Weights of a small GPT-style language model, trained from scratch on English Wikipedia.
Size: 9 layers, vocabulary 12462, 82.5M parameters.
Architecture: LayerNorm before each block, learned positions.
Training: a variant of Adam for these matrices, 654M tokens, 9980 steps.
Each number is 200 + 40 x the weight over its row's rms, rounded and kept within 0 to 999. Layers, rows and columns count from 0. The size before them is the row's rms in percent of the matrix's.

# up: layer 2 MLP up, 5120x640, rms 0.0136, rows 1357-1438, columns 600-639
# down: layer 2 MLP down (transposed), 5120x640, rms 0.00563, rows 1357-1437, columns 600-639
up1357,090,204,166,224,147,231,222,233,168,133,268,139,208,247,91,169,223,167,198,172,165,160,136,322,209,237,188,272,190,131,199,183,152,278,164,181,162,210,267,198,226
down1357,059,179,188,158,194,197,122,223,234,175,287,200,208,212,209,195,230,183,156,148,202,233,245,153,216,219,220,214,250,198,179,193,258,264,172,172,194,236,253,238,223
up1358,092,191,206,171,209,247,240,202,266,219,220,255,240,234,195,222,264,138,248,171,202,181,192,239,150,164,258,157,226,176,186,195,207,301,231,164,214,251,222,197,148
down1358,102,215,218,230,158,194,145,160,205,207,210,267,205,196,202,199,157,228,185,158,241,200,309,220,220,158,199,122,274,201,210,140,164,296,222,201,177,225,235,187,164
up1359,107,159,181,264,243,155,282,169,257,163,205,229,146,182,208,226,208,126,200,140,199,206,223,214,197,218,240,252,197,171,195,232,191,177,167,188,229,229,228,228,207
down1359,146,237,178,251,148,196,217,196,179,154,193,204,203,252,152,148,213,182,215,132,234,180,237,99,159,145,201,217,195,200,185,184,153,179,205,180,190,226,217,239,209
up1360,091,193,233,181,250,269,251,236,259,205,241,145,193,231,257,181,179,163,197,212,171,198,234,232,185,240,215,209,173,198,132,216,182,170,250,166,119,190,180,208,249
down1360,060,123,194,193,250,184,280,194,192,218,215,231,193,215,216,240,281,189,219,184,165,194,226,186,218,262,208,215,170,166,188,159,148,232,256,148,167,134,232,260,209
up1361,107,227,240,235,150,174,198,181,196,175,253,313,175,204,180,174,194,160,236,193,183,196,211,275,229,222,212,208,198,213,109,189,184,179,206,215,177,189,188,178,148
down1361,113,224,135,200,198,202,289,186,152,167,194,153,165,291,180,170,278,195,178,196,185,189,203,212,229,178,234,241,257,217,221,229,252,181,172,242,177,225,210,138,242
up1362,103,172,163,173,173,166,240,211,291,168,130,195,177,164,200,143,244,246,184,116,222,150,174,212,254,268,190,197,183,149,245,305,233,188,237,199,216,258,234,224,166
down1362,102,209,184,190,208,232,193,114,240,189,183,175,245,196,206,184,174,201,202,207,287,237,169,173,237,228,221,188,225,180,253,158,210,103,208,181,202,265,276,167,209
up1363,090,140,231,233,199,298,230,173,226,197,183,186,174,195,171,202,248,182,184,192,275,200,247,219,177,183,285,298,198,173,163,160,194,246,223,241,203,251,162,173,210
down1363,057,208,233,205,224,196,251,208,203,226,203,216,157,147,121,178,171,195,126,167,208,224,235,225,198,210,198,199,198,189,216,213,183,298,234,169,252,218,299,166,215
up1364,109,127,211,209,136,226,215,241,189,197,235,258,172,205,188,191,137,171,295,116,267,177,176,210,123,183,235,240,149,147,270,174,224,158,229,232,194,136,187,271,148
down1364,113,187,190,146,168,188,178,229,129,271,187,156,196,220,198,225,243,225,221,230,147,153,177,229,174,160,96,211,191,236,185,198,243,199,168,194,178,229,199,205,172
up1365,085,228,267,166,228,156,198,185,229,244,248,176,153,272,255,95,254,264,159,161,192,165,262,154,135,218,199,220,180,229,168,226,161,216,237,245,188,197,202,172,180
down1365,034,200,195,220,207,229,81,203,203,268,165,205,171,203,217,172,182,170,201,177,198,203,125,198,234,201,211,194,168,208,244,207,165,168,201,113,191,191,213,214,157
up1366,085,150,229,180,191,253,193,249,221,167,243,193,160,180,214,174,183,178,134,143,210,208,165,169,103,218,210,216,198,183,175,162,169,196,216,152,117,215,166,194,155
down1366,047,196,201,223,267,199,220,184,192,222,154,235,200,95,153,233,177,256,143,150,217,169,245,199,260,216,199,199,157,196,200,250,232,184,186,119,163,196,248,207,151
up1367,093,279,311,253,224,259,243,243,279,157,241,199,162,295,279,262,283,183,204,216,198,220,191,177,175,240,254,201,220,120,173,209,195,220,216,169,223,178,118,232,202
down1367,065,210,228,115,233,210,184,166,122,192,136,135,275,166,232,182,238,191,287,194,204,130,134,267,169,253,195,141,164,245,275,249,174,275,279,172,230,152,210,229,191
up1368,131,246,226,222,242,188,216,155,193,236,162,189,201,166,205,198,160,196,294,159,228,145,184,238,169,222,189,256,142,200,229,242,145,175,304,238,228,196,144,249,216
down1368,189,163,192,217,183,217,222,238,224,191,218,178,203,213,212,196,164,202,242,169,187,270,270,178,203,190,198,173,246,158,148,198,174,132,199,186,200,221,240,144,263
up1369,104,213,211,210,195,188,196,252,215,191,117,218,189,201,204,252,148,201,215,145,174,159,200,241,217,246,144,180,172,182,194,223,192,227,253,225,96,240,187,211,144
down1369,110,206,250,236,245,211,191,194,268,198,199,166,176,258,219,136,159,246,141,120,253,231,162,214,211,154,134,133,111,290,154,122,172,199,181,198,240,161,143,226,186
up1370,094,185,171,241,142,198,204,219,242,109,143,152,127,170,171,192,191,189,251,189,240,233,171,194,186,255,230,227,193,233,254,209,161,176,190,200,226,131,156,159,227
down1370,099,189,172,202,74,229,258,240,173,230,227,207,178,251,143,242,245,226,182,226,231,184,207,209,189,243,253,174,188,266,180,213,198,270,165,213,247,200,213,145,194
up1371,100,103,304,190,203,243,209,205,232,162,214,201,191,221,187,172,240,218,227,211,198,222,232,107,143,208,251,212,219,157,202,242,164,251,281,167,213,162,207,240,157
down1371,089,173,168,241,260,244,163,216,186,199,231,213,229,234,216,208,152,189,213,270,197,229,199,179,203,194,197,220,176,233,221,235,173,185,108,183,168,189,194,206,191
up1372,098,120,297,195,288,231,270,229,262,233,231,165,189,233,258,205,250,206,177,163,217,236,181,178,230,322,245,211,220,129,149,191,205,211,214,211,168,151,105,244,146
down1372,099,200,221,249,224,178,243,166,223,179,217,149,220,213,206,211,241,167,179,148,188,225,203,236,191,216,196,212,218,184,311,196,144,137,227,205,199,191,200,141,202
up1373,098,208,225,199,146,239,235,189,203,132,289,267,231,223,180,161,277,185,160,207,175,207,231,171,192,208,191,173,237,188,181,215,273,183,224,173,217,272,187,236,137
down1373,073,207,240,160,178,123,192,123,118,250,154,170,265,209,261,134,216,267,204,207,178,169,216,225,257,235,199,208,259,213,155,222,156,262,170,181,158,185,191,237,148
up1374,092,215,233,205,176,189,250,223,172,168,249,184,147,232,241,168,225,156,229,193,255,156,242,258,133,189,245,171,173,162,193,195,153,199,154,180,196,231,245,205,237
down1374,075,182,239,208,153,276,321,229,280,201,191,222,190,223,274,186,182,142,229,132,212,261,193,185,207,168,145,178,192,74,146,167,205,242,239,137,218,216,133,212,179
up1375,098,231,190,193,160,158,267,228,247,262,254,231,156,257,252,236,185,146,190,164,188,179,199,177,190,207,254,168,217,112,158,230,185,240,242,187,169,178,259,196,139
down1375,087,245,144,139,190,156,239,141,139,241,110,206,177,222,167,171,143,227,164,189,230,140,162,208,209,247,210,186,205,237,190,191,141,200,118,210,179,205,194,223,178
up1376,094,212,194,263,138,234,254,207,265,186,221,243,171,174,232,205,240,136,250,205,188,203,193,186,178,249,248,193,164,166,206,243,219,219,196,180,208,233,100,161,211
down1376,068,185,250,146,191,127,228,243,246,232,151,219,162,203,199,211,192,119,193,138,161,196,213,149,209,222,185,279,221,211,235,114,160,154,206,265,225,171,204,201,231
up1377,091,181,183,302,140,121,267,219,284,188,219,235,131,285,178,127,188,110,207,139,181,196,192,180,163,279,182,178,190,194,204,275,183,193,234,206,178,211,185,154,161
down1377,065,206,213,199,154,215,227,203,238,249,196,255,244,226,193,196,255,149,180,159,232,216,195,199,270,244,230,256,222,260,221,192,141,198,155,230,163,135,304,142,167
up1378,096,164,214,185,264,230,191,181,246,206,160,187,213,225,194,189,240,63,191,99,153,187,242,189,182,137,249,242,187,200,187,188,218,178,242,157,174,244,186,242,256
down1378,071,248,206,247,167,177,144,216,282,231,148,206,205,165,134,222,220,229,168,220,263,131,199,182,157,199,212,252,223,224,150,211,218,217,224,181,173,196,276,180,195
up1379,091,214,155,170,144,169,246,222,217,195,142,184,205,236,208,164,196,213,217,222,189,199,223,160,216,208,183,270,238,161,271,267,132,251,149,160,194,228,154,235,202
down1379,039,265,256,166,180,177,187,157,157,170,173,160,164,163,126,178,169,183,253,249,136,176,173,199,232,250,191,267,162,164,215,145,198,217,231,172,206,243,193,199,280
up1380,110,151,216,212,175,197,223,204,169,199,220,275,165,251,234,166,178,144,173,172,164,173,276,199,180,300,270,257,180,189,196,219,280,237,233,119,174,202,211,199,158
down1380,121,197,216,148,272,272,196,173,177,89,216,202,176,166,173,176,274,210,156,196,201,233,194,234,257,251,207,184,193,252,146,219,201,216,221,117,170,205,154,190,220
up1381,108,154,194,172,204,241,196,206,202,178,170,260,150,190,156,169,226,143,206,174,175,223,200,177,247,231,200,233,185,201,192,264,190,189,243,160,155,263,205,204,166
down1381,100,200,179,288,219,191,281,160,189,168,213,191,194,175,204,179,207,242,145,221,251,190,154,183,197,272,247,241,228,231,297,221,223,224,243,211,229,198,218,225,193
up1382,178,260,205,201,216,219,201,247,213,221,219,242,140,219,224,141,185,211,159,192,251,192,209,176,247,297,200,183,262,146,161,304,234,242,177,154,197,173,203,180,203
down1382,346,201,159,175,171,194,171,213,153,244,202,231,205,197,173,205,225,178,74,133,251,224,183,206,206,257,211,133,115,206,183,261,180,220,155,192,233,190,157,156,154
up1383,089,241,187,181,198,219,320,201,331,201,271,249,196,235,122,196,197,158,161,148,211,167,260,204,171,275,227,248,281,155,190,239,195,186,240,223,192,151,230,183,202
down1383,060,195,210,166,272,190,137,212,258,215,235,222,259,233,183,142,241,196,220,200,225,276,163,203,199,165,218,260,216,178,222,186,231,253,248,192,155,238,136,179,161
up1384,096,193,294,240,209,213,236,228,246,182,216,218,194,297,205,194,219,195,269,141,218,160,150,162,201,215,162,256,173,204,268,214,164,170,242,214,164,206,155,236,201
down1384,074,198,214,263,184,150,212,311,199,210,201,160,171,206,227,219,211,131,191,143,187,212,229,176,217,162,128,174,103,228,220,207,187,173,204,195,203,142,234,235,163
up1385,096,208,211,199,224,160,245,172,236,194,193,161,158,155,224,177,237,253,239,152,161,164,263,213,175,238,181,215,202,132,157,158,213,205,133,184,168,193,135,199,249
down1385,076,193,175,179,244,258,192,149,164,194,183,251,219,109,196,256,135,210,139,162,197,145,126,271,244,195,192,155,224,202,240,212,192,214,222,121,252,131,219,254,205
up1386,095,236,226,256,152,169,216,186,219,192,279,170,133,181,167,160,136,141,207,248,171,175,217,146,139,262,264,236,209,175,168,251,114,210,190,148,175,251,252,220,197
down1386,075,168,143,231,177,134,267,179,202,127,253,194,191,145,136,211,224,167,172,238,203,194,226,128,232,199,201,168,185,249,215,166,170,246,186,106,212,187,297,224,197
up1387,109,169,205,205,188,194,258,228,288,165,195,172,207,179,171,103,219,157,171,231,176,280,250,278,211,213,114,233,208,217,175,222,224,143,223,202,146,238,216,258,198
down1387,120,162,264,192,174,179,169,174,169,230,199,164,249,205,183,152,170,155,235,223,173,167,235,227,247,158,218,168,163,209,231,190,159,238,289,193,269,215,236,203,254
up1388,093,178,228,138,127,207,291,252,199,200,166,191,151,195,210,246,199,160,227,211,188,198,233,153,197,232,223,186,156,164,166,232,185,229,211,151,203,194,158,248,188
down1388,051,257,155,186,256,188,212,147,266,177,155,308,236,197,187,300,216,251,149,261,195,165,132,206,197,226,211,220,304,181,206,118,166,172,151,261,259,223,222,249,197
up1389,087,187,266,175,217,212,178,176,234,229,236,232,176,237,151,110,170,172,215,203,94,152,219,147,135,261,282,227,243,242,175,159,189,200,210,181,256,220,193,192,162
down1389,047,256,154,194,172,175,33,171,213,263,193,196,210,212,162,195,240,182,169,204,251,160,204,186,170,180,178,198,172,199,175,198,215,216,188,177,236,196,206,161,212
up1390,091,220,201,226,160,164,249,260,292,223,152,194,221,171,207,171,213,227,212,204,181,210,204,255,189,235,311,231,190,118,182,164,178,220,152,217,169,247,240,243,109
down1390,050,159,134,178,218,202,277,245,221,296,172,206,145,253,174,130,231,183,232,204,114,182,166,228,226,203,252,216,227,96,173,179,228,252,187,266,179,242,226,194,239
up1391,171,159,208,194,117,187,234,171,246,103,167,153,200,198,315,191,204,155,172,216,191,122,206,171,159,226,178,233,243,155,192,212,93,201,219,196,191,268,181,239,190
down1391,348,242,277,174,246,178,219,135,253,113,177,195,183,230,237,230,176,209,173,216,155,183,179,105,157,167,148,177,177,192,168,195,239,252,177,223,197,211,186,171,186
up1392,091,210,276,198,160,145,208,163,247,201,270,174,219,189,197,159,178,120,217,181,206,202,220,207,202,274,232,298,142,177,170,208,237,238,171,235,217,188,165,194,198
down1392,054,188,160,244,242,230,133,217,238,274,231,202,195,274,253,225,249,212,169,155,175,253,235,188,171,232,189,150,190,187,199,214,245,172,170,171,219,174,278,244,216
up1393,113,197,243,223,168,224,238,183,169,163,183,175,178,152,260,179,234,177,246,155,150,183,200,192,159,231,213,272,161,110,185,211,225,240,142,182,208,211,184,226,185
down1393,128,187,205,197,145,242,172,190,131,249,214,170,230,182,276,179,161,195,190,131,195,192,179,277,214,220,157,177,192,230,159,236,249,252,173,219,190,212,200,125,240
up1394,090,203,238,180,213,191,232,232,191,232,264,209,138,206,145,156,164,203,188,158,220,173,166,192,148,203,211,158,144,138,279,173,299,276,288,158,212,173,113,188,198
down1394,056,194,196,204,184,202,214,243,180,209,160,108,143,196,265,269,151,171,248,253,200,173,209,154,250,151,161,203,252,223,195,110,222,226,213,178,166,113,216,214,236
up1395,136,189,228,181,157,204,213,224,208,166,191,265,174,154,153,175,248,164,212,120,177,227,187,156,151,238,215,224,213,180,183,219,244,225,223,251,178,240,143,203,119
down1395,235,153,276,158,190,262,225,140,190,200,216,165,234,199,124,186,213,143,251,170,202,225,139,268,158,131,241,173,194,318,183,233,236,223,180,192,209,207,169,187,255
up1396,096,248,206,213,169,238,158,304,217,205,256,220,128,207,180,130,212,179,157,234,227,209,263,142,180,277,229,201,197,174,154,181,168,246,238,210,187,197,222,265,229
down1396,075,298,240,204,177,186,123,182,191,191,235,196,225,269,188,230,134,244,140,180,275,169,149,189,270,178,202,188,205,177,163,249,253,148,136,200,176,215,217,187,235
up1397,092,164,273,223,184,181,234,235,273,231,241,227,207,209,199,257,200,114,195,174,179,140,243,204,167,213,211,232,218,213,187,193,263,209,199,229,167,207,231,228,203
down1397,064,185,231,214,185,203,156,207,216,206,217,230,195,218,196,199,203,173,192,152,207,261,135,185,201,235,156,205,188,248,177,197,145,150,263,253,189,211,243,269,210
up1398,091,200,243,209,185,177,219,251,205,199,208,190,270,211,179,167,173,137,178,119,201,211,270,229,229,281,252,228,256,242,149,214,198,177,238,187,174,179,204,262,200
down1398,077,140,174,195,164,171,185,211,212,225,258,241,194,201,149,199,179,170,172,201,142,202,190,175,244,150,180,195,255,221,187,232,263,200,176,150,211,194,191,196,302
up1399,091,220,193,162,164,236,244,197,217,216,307,217,220,199,252,223,204,88,180,156,130,224,189,225,176,253,247,223,224,169,220,197,117,260,248,230,264,201,173,231,225
down1399,061,156,186,192,163,216,149,251,155,169,157,156,181,235,294,198,231,129,158,217,228,255,200,229,132,163,208,218,202,178,259,219,203,164,289,140,227,164,288,244,134
up1400,087,188,241,257,260,164,229,186,244,177,216,182,148,229,217,172,257,193,225,257,219,205,203,175,245,214,186,161,192,255,243,117,221,251,197,170,194,172,188,119,106
down1400,034,178,216,252,191,236,208,213,222,172,156,169,269,263,78,217,134,155,210,186,211,121,170,219,207,233,166,216,205,270,222,248,154,201,145,192,225,199,191,193,164
up1401,102,192,182,247,253,174,164,182,278,162,173,243,136,146,198,164,214,183,228,207,172,179,272,221,166,226,214,159,186,155,185,169,211,159,218,206,263,205,149,181,160
down1401,108,202,159,235,177,164,246,178,175,162,223,286,209,147,199,231,212,252,192,189,194,188,200,161,246,243,253,163,128,208,230,249,169,182,228,181,156,197,185,219,203
up1402,112,220,156,222,193,250,163,245,250,241,194,284,159,141,275,170,169,224,246,236,159,173,224,226,122,243,253,249,156,155,185,192,230,265,231,183,172,201,199,192,201
down1402,139,247,123,310,168,154,136,254,174,157,214,163,251,175,139,246,259,214,269,231,222,204,222,133,179,211,200,186,112,229,267,199,187,126,226,200,131,224,142,178,212
up1403,098,230,176,231,185,251,228,177,256,217,220,164,178,162,223,222,188,231,222,176,244,206,209,278,201,242,200,184,182,190,191,169,131,186,219,226,211,177,208,182,156
down1403,075,234,206,176,224,277,197,155,233,259,129,203,211,161,208,192,162,195,233,210,138,198,144,202,163,265,175,208,208,194,159,252,132,186,288,220,249,247,280,185,234
up1404,099,175,160,235,188,189,247,261,279,139,232,230,162,355,222,210,170,223,173,212,176,231,209,192,182,226,226,277,244,165,192,201,239,228,236,219,205,204,190,213,168
down1404,081,219,260,218,259,152,261,176,216,190,210,220,141,242,225,192,168,185,142,219,163,216,227,200,256,209,203,232,185,159,194,253,120,231,238,213,216,162,159,203,268
up1405,092,223,231,293,98,218,250,195,222,200,186,200,149,232,187,212,148,208,231,156,194,132,169,201,221,144,217,198,194,172,213,187,194,202,162,213,138,278,205,268,184
down1405,063,185,192,158,159,173,225,186,166,233,158,188,136,185,203,220,235,190,165,299,147,196,172,221,123,215,214,205,135,148,202,136,242,226,173,188,165,167,252,188,232
up1406,109,189,211,223,100,209,189,255,252,189,241,207,187,220,256,144,216,130,231,202,221,270,252,240,235,216,154,204,211,144,229,264,203,254,242,188,206,182,240,197,201
down1406,115,204,230,258,272,175,106,168,178,203,177,179,235,180,188,214,156,216,198,154,247,194,147,178,216,226,224,233,220,170,245,165,193,169,144,205,199,253,192,212,176
up1407,089,163,162,193,163,204,154,211,205,176,225,218,145,275,223,115,139,242,216,229,136,229,217,208,174,221,231,176,242,195,206,209,180,226,197,182,200,184,183,170,142
down1407,045,170,188,192,168,210,225,186,153,223,210,169,201,181,193,200,193,187,242,151,149,189,251,189,251,126,194,278,230,159,161,223,183,236,225,134,210,202,170,268,258
up1408,097,174,250,220,147,181,234,133,285,196,146,229,189,202,252,161,258,185,162,158,167,250,197,157,247,210,202,203,226,176,197,214,254,206,171,179,202,201,178,285,247
down1408,089,191,227,227,161,239,205,191,243,208,235,165,256,154,204,245,233,142,168,253,188,223,101,175,221,97,125,195,226,168,179,177,236,175,252,175,141,202,244,175,134
up1409,087,216,221,240,173,216,224,263,262,232,120,140,120,149,250,153,209,105,261,186,162,174,215,232,190,228,232,210,227,222,205,210,206,156,251,165,208,239,203,212,155
down1409,060,190,146,158,257,250,145,242,237,260,228,165,148,227,163,215,176,181,127,141,179,238,240,129,150,232,217,238,221,214,235,132,207,149,224,243,163,122,203,250,266
up1410,098,136,199,180,212,212,219,211,224,279,320,259,156,201,296,177,268,200,250,151,156,196,185,179,141,196,175,195,224,114,194,172,176,178,241,202,158,205,171,213,174
down1410,088,175,120,243,239,142,189,212,126,241,217,152,215,218,187,160,143,218,180,213,173,198,197,173,166,209,138,210,180,211,145,230,222,209,156,173,200,133,255,163,176
up1411,089,194,224,168,191,219,307,223,198,164,246,140,171,199,203,184,205,141,223,196,198,162,330,233,210,162,140,160,281,182,199,254,178,176,195,225,254,242,157,218,193
down1411,032,178,224,177,183,242,206,229,201,209,139,204,137,227,153,213,201,210,188,177,186,221,251,146,231,213,284,190,175,198,195,278,219,291,271,117,192,221,217,157,195
up1412,104,168,179,217,189,190,296,198,274,132,259,342,146,223,188,230,227,202,269,156,174,207,291,164,184,271,205,209,232,138,156,186,261,193,216,195,213,236,207,232,216
down1412,095,230,216,250,155,131,230,157,164,153,200,238,173,258,200,224,271,238,149,241,220,170,158,186,213,161,214,173,277,171,215,226,200,210,121,170,164,153,183,183,156
up1413,102,223,179,246,153,174,239,237,212,124,216,203,161,278,202,200,130,154,252,189,193,249,267,173,217,192,163,256,147,242,146,287,150,119,280,189,178,175,143,212,188
down1413,091,185,161,208,216,159,209,147,186,209,241,174,213,133,159,168,196,210,193,237,189,282,144,179,188,211,171,178,238,279,252,218,187,182,249,218,223,140,166,185,238
up1414,091,224,223,162,206,253,209,274,261,239,214,192,121,257,226,214,214,196,239,154,158,148,150,247,205,193,221,221,185,164,164,179,248,212,305,130,131,207,241,189,205
down1414,079,241,215,154,229,202,166,184,175,152,133,154,200,204,218,147,191,191,185,205,244,187,178,257,202,285,208,202,228,142,204,223,254,208,213,222,190,213,217,209,159
up1415,088,202,192,186,288,201,227,285,247,129,161,226,258,207,173,164,162,272,209,207,162,140,221,167,244,220,220,178,199,175,235,229,136,155,192,203,147,183,193,206,198
down1415,057,201,170,211,212,197,181,211,232,272,248,165,216,196,167,251,197,235,213,234,200,127,196,197,182,160,211,267,179,150,305,125,195,191,79,216,215,201,193,203,185
up1416,106,161,241,208,146,138,236,183,194,231,225,171,118,128,199,242,168,157,219,184,193,232,233,137,85,248,155,202,239,235,260,227,203,191,170,198,206,217,204,192,161
down1416,122,189,154,213,225,98,235,208,163,202,146,229,197,234,146,207,216,251,252,262,203,168,159,235,205,182,226,242,225,152,190,195,226,232,170,215,270,200,241,238,218
up1417,089,172,207,148,195,157,196,225,191,93,248,229,213,184,202,170,173,200,174,131,197,187,216,221,243,260,149,163,214,209,133,263,194,228,184,230,139,164,203,161,267
down1417,047,189,158,224,204,199,228,146,200,191,248,140,210,236,209,219,213,194,144,193,148,226,232,127,182,269,162,230,182,208,164,246,190,259,212,123,234,145,254,213,220
up1418,086,178,186,191,156,219,229,148,252,214,227,230,214,224,272,185,228,158,220,265,205,159,187,190,249,279,137,228,201,221,221,212,188,146,188,252,203,190,177,197,215
down1418,023,225,150,194,224,250,140,207,172,199,176,155,165,146,192,175,201,165,208,216,215,207,172,269,220,219,128,128,175,251,211,249,195,209,252,126,279,180,203,117,210
up1419,126,170,257,190,181,136,339,258,281,199,249,259,150,249,279,194,211,214,189,162,163,185,221,207,143,188,200,220,217,194,140,251,158,233,212,197,180,225,188,273,218
down1419,154,156,162,145,179,214,242,165,140,195,149,278,207,245,185,226,135,161,165,167,250,147,200,186,179,216,150,198,167,252,141,266,173,230,175,248,124,223,241,254,227
up1420,095,223,217,206,210,250,243,174,224,247,219,234,201,222,217,78,178,85,292,184,151,237,178,187,178,196,222,270,194,203,183,191,259,196,213,261,218,169,175,230,230
down1420,060,181,212,205,189,267,201,178,204,221,215,194,134,262,219,111,211,176,258,105,128,191,191,218,187,196,189,200,236,188,187,160,152,143,203,129,156,179,225,201,142
up1421,092,214,156,255,221,177,192,248,185,181,242,265,164,229,237,211,236,126,309,163,174,219,219,283,214,275,209,252,209,206,147,155,183,167,210,195,153,169,177,217,200
down1421,052,179,187,198,179,181,190,210,183,193,198,171,164,126,164,79,224,202,136,125,168,190,151,287,238,170,180,204,213,196,203,198,177,256,242,189,210,214,180,220,217
up1422,102,187,223,247,182,125,247,229,187,134,262,226,164,210,252,252,122,151,155,228,175,277,228,179,171,208,238,196,202,218,207,237,199,206,245,219,145,204,137,244,116
down1422,092,313,175,162,156,147,167,203,250,229,130,228,262,161,205,203,162,218,190,250,203,195,193,143,234,106,158,195,191,194,182,212,199,138,240,204,151,230,124,198,221
up1423,102,182,171,226,101,161,244,184,185,186,259,177,209,185,205,192,216,200,192,193,262,248,287,196,176,176,218,128,300,183,172,214,229,171,201,169,200,212,155,212,168
down1423,113,176,257,167,178,186,228,196,213,263,194,227,221,207,235,163,181,161,205,180,278,255,163,165,178,145,188,224,190,173,209,193,273,239,83,184,250,158,266,244,191
up1424,093,263,153,203,141,282,256,231,233,125,217,194,156,176,262,165,213,261,197,221,186,170,242,239,136,144,222,215,275,187,227,248,224,214,212,226,197,149,209,145,219
down1424,064,224,165,172,216,205,172,179,184,224,195,198,214,239,231,234,174,171,251,181,227,239,160,276,214,123,235,189,144,272,201,239,184,226,164,165,105,223,256,154,144
up1425,104,128,192,232,155,174,241,237,240,192,223,164,222,254,160,175,202,169,214,145,203,233,219,186,116,158,212,243,219,198,138,190,190,185,280,246,175,151,177,247,172
down1425,100,244,105,253,198,206,152,217,148,244,215,172,271,193,184,259,175,223,200,201,270,241,196,128,224,256,196,247,217,206,233,216,192,197,167,249,192,172,191,125,174
up1426,090,208,180,186,218,235,231,171,160,151,207,214,144,191,261,191,239,141,220,192,200,199,205,196,134,197,283,229,211,193,214,301,200,210,207,165,252,185,163,214,193
down1426,052,178,188,209,200,233,224,172,156,131,221,200,236,219,245,285,231,228,189,267,162,177,191,274,241,236,196,272,249,207,232,210,165,226,196,201,160,229,175,152,163
up1427,091,212,278,240,190,237,209,211,226,164,236,246,116,156,222,187,225,162,232,189,148,178,181,187,179,202,214,189,257,174,137,188,210,198,272,183,243,295,116,169,163
down1427,039,245,164,212,185,144,0,231,183,208,128,222,208,195,187,164,239,191,211,208,234,187,195,163,170,141,149,246,190,166,219,138,247,230,195,198,245,224,257,213,195
up1428,091,163,258,194,211,259,210,231,249,278,187,152,94,165,229,162,181,219,325,187,180,226,190,236,185,265,173,239,229,237,156,223,178,192,209,206,208,267,132,151,201
down1428,081,166,246,193,192,230,108,189,216,236,179,209,166,162,185,230,203,215,229,161,212,227,234,206,181,163,142,204,237,226,208,216,195,220,233,136,226,183,217,187,255
up1429,094,147,182,197,130,237,250,201,114,236,219,163,183,242,252,140,244,193,223,194,139,250,195,169,235,248,201,173,191,182,208,196,217,208,175,230,198,163,107,206,175
down1429,059,209,187,133,216,147,205,186,216,167,161,218,188,171,208,182,147,189,262,118,181,130,191,168,254,179,269,230,135,187,168,123,225,170,198,166,206,219,255,265,164
up1430,110,120,239,196,223,177,200,222,172,138,187,263,187,316,324,206,248,181,290,172,184,272,218,203,170,105,169,234,182,124,221,144,165,181,241,169,188,218,167,206,217
down1430,117,191,164,223,211,220,259,181,191,170,183,209,234,229,232,170,194,232,274,197,173,207,242,153,222,160,217,179,201,209,190,175,172,171,233,222,176,177,190,125,215
up1431,092,222,233,222,206,155,197,260,335,267,269,243,163,216,221,225,170,128,190,183,238,201,209,273,173,153,229,207,254,183,220,252,238,249,165,235,236,206,238,194,226
down1431,043,187,193,249,186,251,232,180,162,274,226,249,259,157,124,227,245,210,183,116,257,224,268,244,183,243,167,189,190,245,217,185,219,244,209,155,175,217,195,118,197
up1432,097,138,195,212,210,152,267,243,263,186,206,199,259,215,203,204,194,171,181,190,187,129,233,227,241,161,266,274,227,272,133,205,206,188,235,252,265,209,172,219,182
down1432,079,153,201,228,196,162,249,197,212,199,204,185,267,185,198,166,221,143,160,215,227,217,194,170,206,287,115,227,206,187,227,167,160,159,227,217,202,267,177,130,127
up1433,093,178,167,276,233,178,228,204,184,171,212,222,197,161,274,188,190,164,200,215,171,199,185,246,250,200,183,238,166,210,142,219,215,187,248,201,203,247,190,191,257
down1433,067,166,153,167,186,132,173,150,220,181,208,167,232,201,211,153,225,244,213,216,243,231,131,153,212,220,240,234,178,188,138,218,160,184,189,134,186,188,198,159,214
up1434,094,159,188,146,252,208,256,153,249,193,152,252,152,222,181,201,164,235,187,159,242,203,245,194,174,254,249,243,252,168,241,215,203,214,219,203,184,198,153,266,247
down1434,069,227,239,146,144,220,207,181,187,152,197,186,168,262,186,220,162,185,171,212,191,95,194,228,208,266,206,202,308,241,264,166,273,161,263,188,210,147,146,115,196
up1435,101,120,202,173,126,189,237,201,221,218,178,183,147,158,233,168,215,199,178,182,186,239,277,229,164,176,205,200,179,118,173,188,165,197,201,257,160,245,174,205,186
down1435,084,180,199,263,253,158,143,201,185,246,161,202,192,186,176,165,201,147,186,129,204,210,208,188,176,170,175,187,133,217,254,187,187,177,218,229,241,152,195,195,175
up1436,092,161,216,269,181,187,245,192,176,171,211,150,243,147,193,146,208,191,214,251,133,167,233,230,200,228,180,206,257,189,165,178,197,218,168,256,271,138,210,196,157
down1436,071,248,197,189,212,139,105,206,151,226,161,205,202,88,189,168,235,176,225,187,186,136,166,283,177,234,202,233,241,150,267,239,212,244,143,140,207,235,191,196,225
up1437,086,187,225,152,127,216,254,276,183,122,223,260,191,151,198,253,221,206,168,181,229,183,251,186,184,196,198,151,253,201,165,144,238,191,206,216,109,180,196,175,174
down1437,046,171,173,270,226,209,213,226,168,189,248,229,130,218,149,182,221,223,216,140,232,158,218,169,215,228,179,116,206,174,231,226,181,189,144,194,232,219,182,206,183
up1438,096,172,235,205,180,227,247,200,183,191,222,232,156,223,257,164,192,224,282,212,127,187,163,202,186,223,271,247,236,138,184,198,220,199,210,105,250,150,157,241,181